config = dict(
    n_layer=12,
    d_model=192,
    vocab_size=1845,
    norm_eps=1e-06,
    attn_scale=0.125,
    init_std_o=0.0275,
    optimizer='adamw',
    weight_decay=0.062,
    grad_clip=1.0,
    schedule='cos',
    batch_tokens=[8192, 16384, 32768, 65536],
    seq_len=128,
    steps=6787,
    dataset='wikipedia_en',
)
Each number is 200 + 20 x the weight over its row's rms, rounded and kept within 0 to 999. Layers, rows and columns count from 0. The size before them is the row's rms in percent of the matrix's.

# layer 3 MLP gate, 512x192, rms 0.0915, rows 167-178, columns 96-191
097,220,246,210,199,187,194,193,204,194,175,206,241,192,190,164,189,197,218,203,178,172,218,172,217,210,221,196,184,203,172,215,199,238,200,230,215,202,190,197,208,182,231,223,167,236,150,208,184,210,165,203,222,208,173,214,197,219,188,188,217,247,190,194,220,178,170,189,204,194,181,226,180,192,241,241,211,196,167,170,180,223,191,220,187,211,205,153,192,185,184,188,208,213,176,207,242
107,213,219,213,192,214,181,193,214,210,177,197,187,181,236,219,245,200,194,223,232,223,211,210,183,188,204,194,236,177,194,202,220,150,199,212,209,219,197,202,195,189,197,156,199,187,197,221,196,207,221,192,220,182,181,196,169,224,184,195,217,186,216,217,230,206,173,203,194,185,175,195,197,174,178,189,211,205,201,189,187,207,247,237,214,184,153,163,197,174,225,228,189,229,185,181,228
090,196,221,197,188,207,221,186,213,173,174,226,169,219,210,195,184,198,171,199,136,212,191,212,188,212,191,220,175,180,184,212,206,229,156,215,207,181,179,185,188,211,218,173,217,204,187,220,215,195,184,226,183,182,154,213,188,225,225,193,171,216,178,177,234,198,228,184,202,200,232,242,190,200,178,194,170,179,180,202,244,208,191,205,190,189,211,158,212,183,189,220,211,230,184,187,215
101,210,247,186,196,182,218,201,190,153,178,193,207,191,211,190,205,229,196,179,199,182,215,197,191,177,197,200,218,217,186,216,190,219,194,195,206,190,169,216,212,201,205,217,173,155,212,189,189,196,204,184,198,233,200,235,214,214,187,180,205,234,219,198,200,179,243,196,216,186,228,204,205,199,205,207,221,225,209,193,227,196,191,209,195,190,196,206,226,194,198,188,210,207,219,191,174
112,208,197,196,188,176,197,196,221,174,210,202,212,207,175,181,183,210,206,225,176,193,214,217,214,229,215,253,192,218,219,190,222,220,209,202,206,181,191,207,172,197,192,213,216,168,191,174,197,205,222,191,180,192,216,172,224,186,247,176,188,205,200,179,201,199,207,231,212,205,175,185,191,211,209,196,203,208,170,161,207,194,166,184,178,187,232,212,198,244,216,188,200,179,206,215,192
097,196,201,164,183,183,218,197,215,187,196,149,230,207,217,235,235,215,188,201,223,193,194,167,219,174,224,201,186,184,203,198,207,187,225,159,172,208,223,199,211,206,189,212,234,232,186,200,191,219,203,201,209,212,201,205,217,206,177,212,227,204,211,194,228,196,188,193,212,206,192,160,200,201,185,191,176,143,218,213,222,191,204,197,176,209,180,206,183,196,242,207,199,205,190,202,203
098,237,241,237,195,183,245,191,183,172,183,184,185,193,196,221,221,214,220,168,189,208,169,195,184,224,184,171,178,202,200,237,203,217,199,202,209,190,221,191,229,213,173,171,202,185,164,149,183,217,208,213,198,186,207,191,221,213,179,196,237,180,200,204,220,219,162,217,190,204,196,160,218,172,225,236,175,188,187,216,221,168,200,191,205,199,207,221,206,189,220,227,189,187,227,222,180
102,198,226,165,206,208,230,164,230,220,207,222,172,199,210,208,201,204,198,187,222,221,206,236,204,196,211,186,212,210,230,202,159,195,179,218,186,202,193,181,207,223,219,194,186,189,204,190,221,172,228,191,220,187,213,225,196,196,184,206,221,199,209,226,220,179,216,194,178,168,198,214,211,218,182,242,234,216,184,206,230,192,181,256,186,212,190,213,243,198,234,184,194,215,213,153,186
101,215,202,196,206,200,168,208,199,225,186,160,241,201,185,192,239,208,197,176,198,206,193,244,203,193,185,190,211,200,198,133,210,216,188,186,217,237,191,216,182,195,201,202,200,203,204,195,220,180,214,216,205,193,213,198,181,199,189,197,177,194,218,214,214,168,198,219,209,208,157,196,167,158,217,161,189,224,205,190,166,225,201,193,186,169,179,188,214,194,180,226,198,208,192,190,230
103,198,186,232,168,228,191,197,192,212,185,206,202,190,212,204,179,197,238,193,183,211,175,187,174,208,225,237,228,198,171,204,194,203,197,196,204,166,167,181,207,177,202,246,190,190,184,190,206,206,195,209,193,214,210,190,199,165,205,181,202,225,159,199,193,191,214,172,154,193,202,225,211,206,202,209,214,224,197,157,198,218,177,213,193,237,213,186,201,195,215,178,203,217,199,224,212
098,213,192,211,231,225,203,217,198,186,233,194,202,171,214,196,161,195,212,165,192,203,178,205,200,185,214,189,215,197,207,183,199,208,170,212,206,187,197,203,221,218,216,200,254,190,214,204,192,212,204,193,213,227,214,217,208,197,226,217,214,191,172,227,185,179,175,190,210,191,218,233,168,196,176,204,181,228,206,167,200,233,211,225,198,213,194,198,215,227,152,208,223,195,169,211,238
105,207,239,190,179,203,239,170,186,176,186,196,208,218,183,178,186,220,189,172,215,198,196,207,168,144,193,184,200,228,179,177,202,201,225,207,236,217,183,215,252,215,222,254,184,192,207,216,189,217,195,184,227,210,228,207,199,231,236,237,200,230,164,212,243,198,175,192,215,225,185,187,218,182,179,193,200,206,183,179,224,212,232,227,223,189,180,218,208,223,173,191,210,212,225,207,244
# layer 3 MLP up, 512x192, rms 0.0861, rows 167-177, columns 96-191
096,233,208,204,197,203,201,162,215,187,163,205,219,163,193,174,160,197,198,184,195,160,202,188,197,205,176,179,187,202,204,216,214,190,204,245,222,189,214,202,230,206,189,224,183,242,177,227,173,235,149,204,226,178,214,233,210,221,208,197,207,231,159,207,225,166,194,215,188,182,213,177,201,181,225,217,212,198,160,178,172,211,219,230,212,214,187,206,163,185,199,190,184,215,196,192,193
115,196,199,228,183,209,206,182,192,221,159,196,186,189,240,195,200,190,187,218,239,217,196,212,220,170,212,187,206,194,208,208,207,165,200,198,210,211,187,203,193,181,191,172,225,220,211,220,210,224,205,208,232,181,183,227,166,209,192,178,230,178,204,221,204,206,158,223,187,177,174,231,181,195,178,205,218,223,222,203,166,238,228,220,190,177,157,179,176,176,225,225,190,224,175,178,234
093,195,179,223,215,224,201,238,209,202,215,196,241,191,176,246,205,184,192,196,211,188,207,191,222,209,194,186,181,173,178,219,204,227,184,193,195,191,224,208,231,194,146,161,220,218,198,188,189,189,220,181,200,189,212,182,163,183,219,196,258,210,224,228,221,182,192,247,189,193,191,152,211,189,187,221,196,176,237,183,190,231,199,210,248,205,180,222,204,201,213,184,191,189,193,199,197
107,200,222,207,204,167,194,218,178,202,192,212,202,232,195,175,239,181,219,195,195,192,190,191,180,189,212,213,223,218,197,157,192,198,211,212,194,220,208,186,175,204,238,221,171,180,201,167,159,186,194,218,198,206,202,211,202,204,205,218,180,209,197,223,200,232,209,194,157,201,197,178,230,208,204,165,218,181,186,192,191,178,196,218,190,236,175,189,203,178,193,176,187,203,197,176,176
117,196,203,169,170,228,199,219,188,169,237,227,221,209,199,204,188,215,223,209,199,200,189,173,209,185,199,180,191,185,185,188,175,194,235,189,169,200,194,163,200,186,223,206,175,195,186,230,200,188,199,204,220,215,172,201,200,217,220,194,209,177,188,174,187,206,231,201,241,237,190,182,210,214,181,225,200,170,239,230,203,184,241,178,244,206,179,220,173,198,220,178,195,210,180,208,202
106,186,209,211,199,197,199,213,226,223,184,191,231,183,208,193,199,212,189,180,199,199,160,185,180,195,184,192,201,220,211,212,245,203,224,202,168,218,216,211,200,200,189,226,215,186,207,204,177,240,239,198,231,207,184,185,185,183,204,212,148,190,200,243,199,176,209,187,238,203,181,183,176,183,207,217,197,205,213,221,204,207,194,231,241,193,184,213,216,239,182,188,194,211,198,213,197
097,202,181,218,228,230,206,180,220,200,197,178,219,180,169,190,213,233,196,169,204,224,159,192,202,205,200,203,195,208,166,212,219,190,165,189,226,201,184,185,176,160,174,165,210,180,205,220,220,181,234,171,207,200,187,194,214,234,218,198,174,216,217,169,163,204,164,191,212,202,239,189,181,203,194,222,213,227,204,230,186,156,176,175,211,188,222,185,222,162,192,164,188,202,205,204,205
100,190,200,180,194,197,214,200,228,225,187,231,217,217,195,217,166,195,160,198,209,234,217,181,241,179,196,191,222,145,165,203,202,205,216,207,210,207,204,205,187,173,173,181,199,195,215,227,238,200,218,194,235,198,182,210,180,203,221,181,214,219,186,204,227,156,179,211,204,146,176,232,187,163,200,183,191,198,173,228,185,181,212,228,212,168,180,196,209,226,203,181,197,212,208,200,193
098,193,189,213,197,206,201,198,210,173,179,222,241,195,217,199,198,189,159,229,228,191,219,180,189,197,239,213,182,203,171,208,187,183,178,187,201,181,213,202,188,198,191,189,167,210,221,201,202,156,238,205,191,213,213,229,207,185,171,190,216,227,162,172,219,201,199,153,215,234,232,225,181,188,224,202,189,216,213,204,211,205,197,206,183,181,250,180,243,193,165,217,229,197,253,203,198
099,177,217,206,168,227,210,213,214,204,161,222,211,199,206,203,187,188,211,232,197,206,189,159,159,230,218,207,197,199,230,195,220,187,155,228,160,195,217,172,197,181,235,192,181,200,197,211,241,208,213,205,232,188,195,221,175,216,194,219,230,227,233,199,185,191,163,170,197,203,173,211,225,220,182,211,169,218,218,166,187,201,214,195,205,211,194,205,207,176,183,221,184,239,232,222,194
105,187,219,187,218,161,209,229,221,214,253,226,185,218,234,196,200,188,208,199,164,223,186,204,207,217,210,219,225,183,259,170,211,194,167,189,192,201,179,240,172,219,196,188,266,180,217,196,172,184,205,211,197,219,192,202,226,219,222,230,205,211,212,198,178,189,195,188,196,179,224,188,186,217,204,195,194,213,215,180,198,218,185,191,178,225,230,213,202,213,207,224,203,168,165,198,200
# layer 3 MLP down (transposed), 512x192, rms 0.0854, rows 167-177, columns 96-191
098,287,200,168,192,195,207,225,197,234,217,189,200,192,198,206,198,199,206,196,200,192,165,206,181,192,182,230,165,175,229,183,209,198,175,213,196,218,203,208,226,206,184,208,198,207,236,214,208,202,199,210,206,196,213,192,183,186,115,196,201,195,197,194,223,211,189,222,168,219,210,194,206,206,206,203,204,174,204,218,188,213,230,175,181,203,194,220,175,188,179,199,187,192,177,211,198
103,243,193,194,201,195,230,169,194,212,195,191,196,184,185,178,213,188,207,196,227,190,188,187,204,207,181,180,254,197,220,243,188,218,191,206,218,204,193,202,221,207,191,177,215,182,185,186,194,207,199,203,199,185,189,205,173,207,189,220,204,198,210,179,197,220,205,175,201,189,217,175,158,195,171,199,190,209,180,200,169,203,183,203,194,213,187,171,218,157,173,212,192,193,161,202,229
098,288,205,210,205,238,203,182,213,203,225,200,207,205,200,193,208,200,201,180,193,228,184,189,205,192,223,193,185,202,169,188,176,213,205,204,201,224,223,201,213,182,154,237,228,161,213,193,189,181,203,190,168,215,209,166,200,195,214,228,219,213,227,181,206,216,181,212,182,201,205,161,198,194,190,216,232,197,211,179,176,228,214,197,208,210,177,189,229,185,203,190,194,191,178,191,192
104,186,165,210,167,193,205,177,204,189,207,208,194,196,199,223,194,220,185,200,184,193,204,183,191,225,213,196,247,210,184,216,160,195,198,209,190,222,200,223,221,214,176,239,183,211,217,199,212,197,190,223,198,198,233,217,225,207,179,199,173,183,213,221,226,224,162,216,242,172,199,227,189,249,208,223,180,190,197,218,187,219,206,165,233,203,192,205,200,213,220,179,189,211,191,181,179
113,261,192,212,200,210,184,190,214,209,213,188,213,200,211,195,217,207,205,217,203,187,176,208,235,221,207,175,170,207,216,227,184,192,209,201,179,213,211,219,205,198,194,180,221,199,186,191,169,198,194,220,191,236,149,217,206,234,198,193,180,194,197,251,237,199,228,179,168,211,191,236,216,205,158,183,206,212,204,225,227,190,173,202,196,227,178,196,233,166,234,195,212,256,181,203,215
103,232,191,197,208,189,233,211,220,211,201,210,206,219,199,202,196,241,182,231,188,210,222,182,207,177,203,273,146,240,187,199,224,168,189,230,194,209,226,232,208,208,196,225,226,224,187,205,230,174,222,160,198,179,205,207,202,204,260,216,192,225,207,219,210,201,216,200,214,198,212,183,242,168,201,228,179,211,231,193,186,207,221,214,218,196,202,198,204,200,192,180,193,213,210,192,212
100,120,224,201,185,184,198,188,227,227,203,201,221,232,189,219,224,201,218,183,197,209,214,180,198,213,178,194,221,152,206,171,221,188,182,203,192,206,189,200,207,215,173,199,218,199,216,173,210,205,207,209,194,169,204,182,230,216,160,193,194,186,185,220,249,203,210,207,189,168,188,206,210,207,198,221,198,211,197,214,232,211,194,231,250,230,184,213,216,197,204,238,207,203,228,196,229
099,184,204,201,199,228,234,188,187,223,216,235,191,225,224,231,208,179,196,202,214,227,210,207,195,200,181,173,186,169,188,238,170,184,199,227,203,184,224,215,182,220,225,171,208,214,208,241,178,197,217,176,187,194,176,203,207,179,191,210,214,221,206,207,205,184,182,167,206,210,150,214,203,212,173,209,175,176,197,185,226,188,201,198,186,199,212,204,211,195,210,244,187,189,192,193,203
102,189,209,174,168,206,150,160,191,214,222,170,197,206,186,216,221,193,217,217,224,227,213,172,209,202,212,198,176,181,229,205,188,217,198,189,192,198,196,192,188,182,216,174,218,196,232,205,184,159,241,240,220,203,229,185,184,212,221,219,170,182,177,212,201,172,211,180,198,200,179,212,197,229,177,202,195,211,207,198,199,189,159,210,222,196,177,179,214,216,243,223,209,143,187,222,197
098,179,221,184,188,212,223,213,226,186,177,218,215,192,201,162,214,209,207,199,209,215,233,182,225,205,214,211,185,177,200,200,236,194,200,178,180,199,208,164,222,213,222,219,243,174,199,140,183,223,215,229,199,216,174,205,194,194,213,198,177,152,199,191,179,178,192,225,201,227,207,224,175,219,186,203,176,207,185,204,196,203,194,206,201,172,203,186,167,215,203,163,217,166,217,192,190
105,190,221,209,199,204,214,199,182,208,224,236,230,208,203,191,165,160,197,221,228,184,198,187,190,200,201,206,183,187,196,168,208,181,207,183,172,201,188,188,209,219,203,217,199,211,211,202,197,187,179,181,216,218,214,219,232,168,207,210,190,216,225,232,162,208,206,213,167,174,207,215,196,167,213,219,202,216,219,177,191,239,223,217,199,167,221,213,165,201,170,211,209,225,152,174,202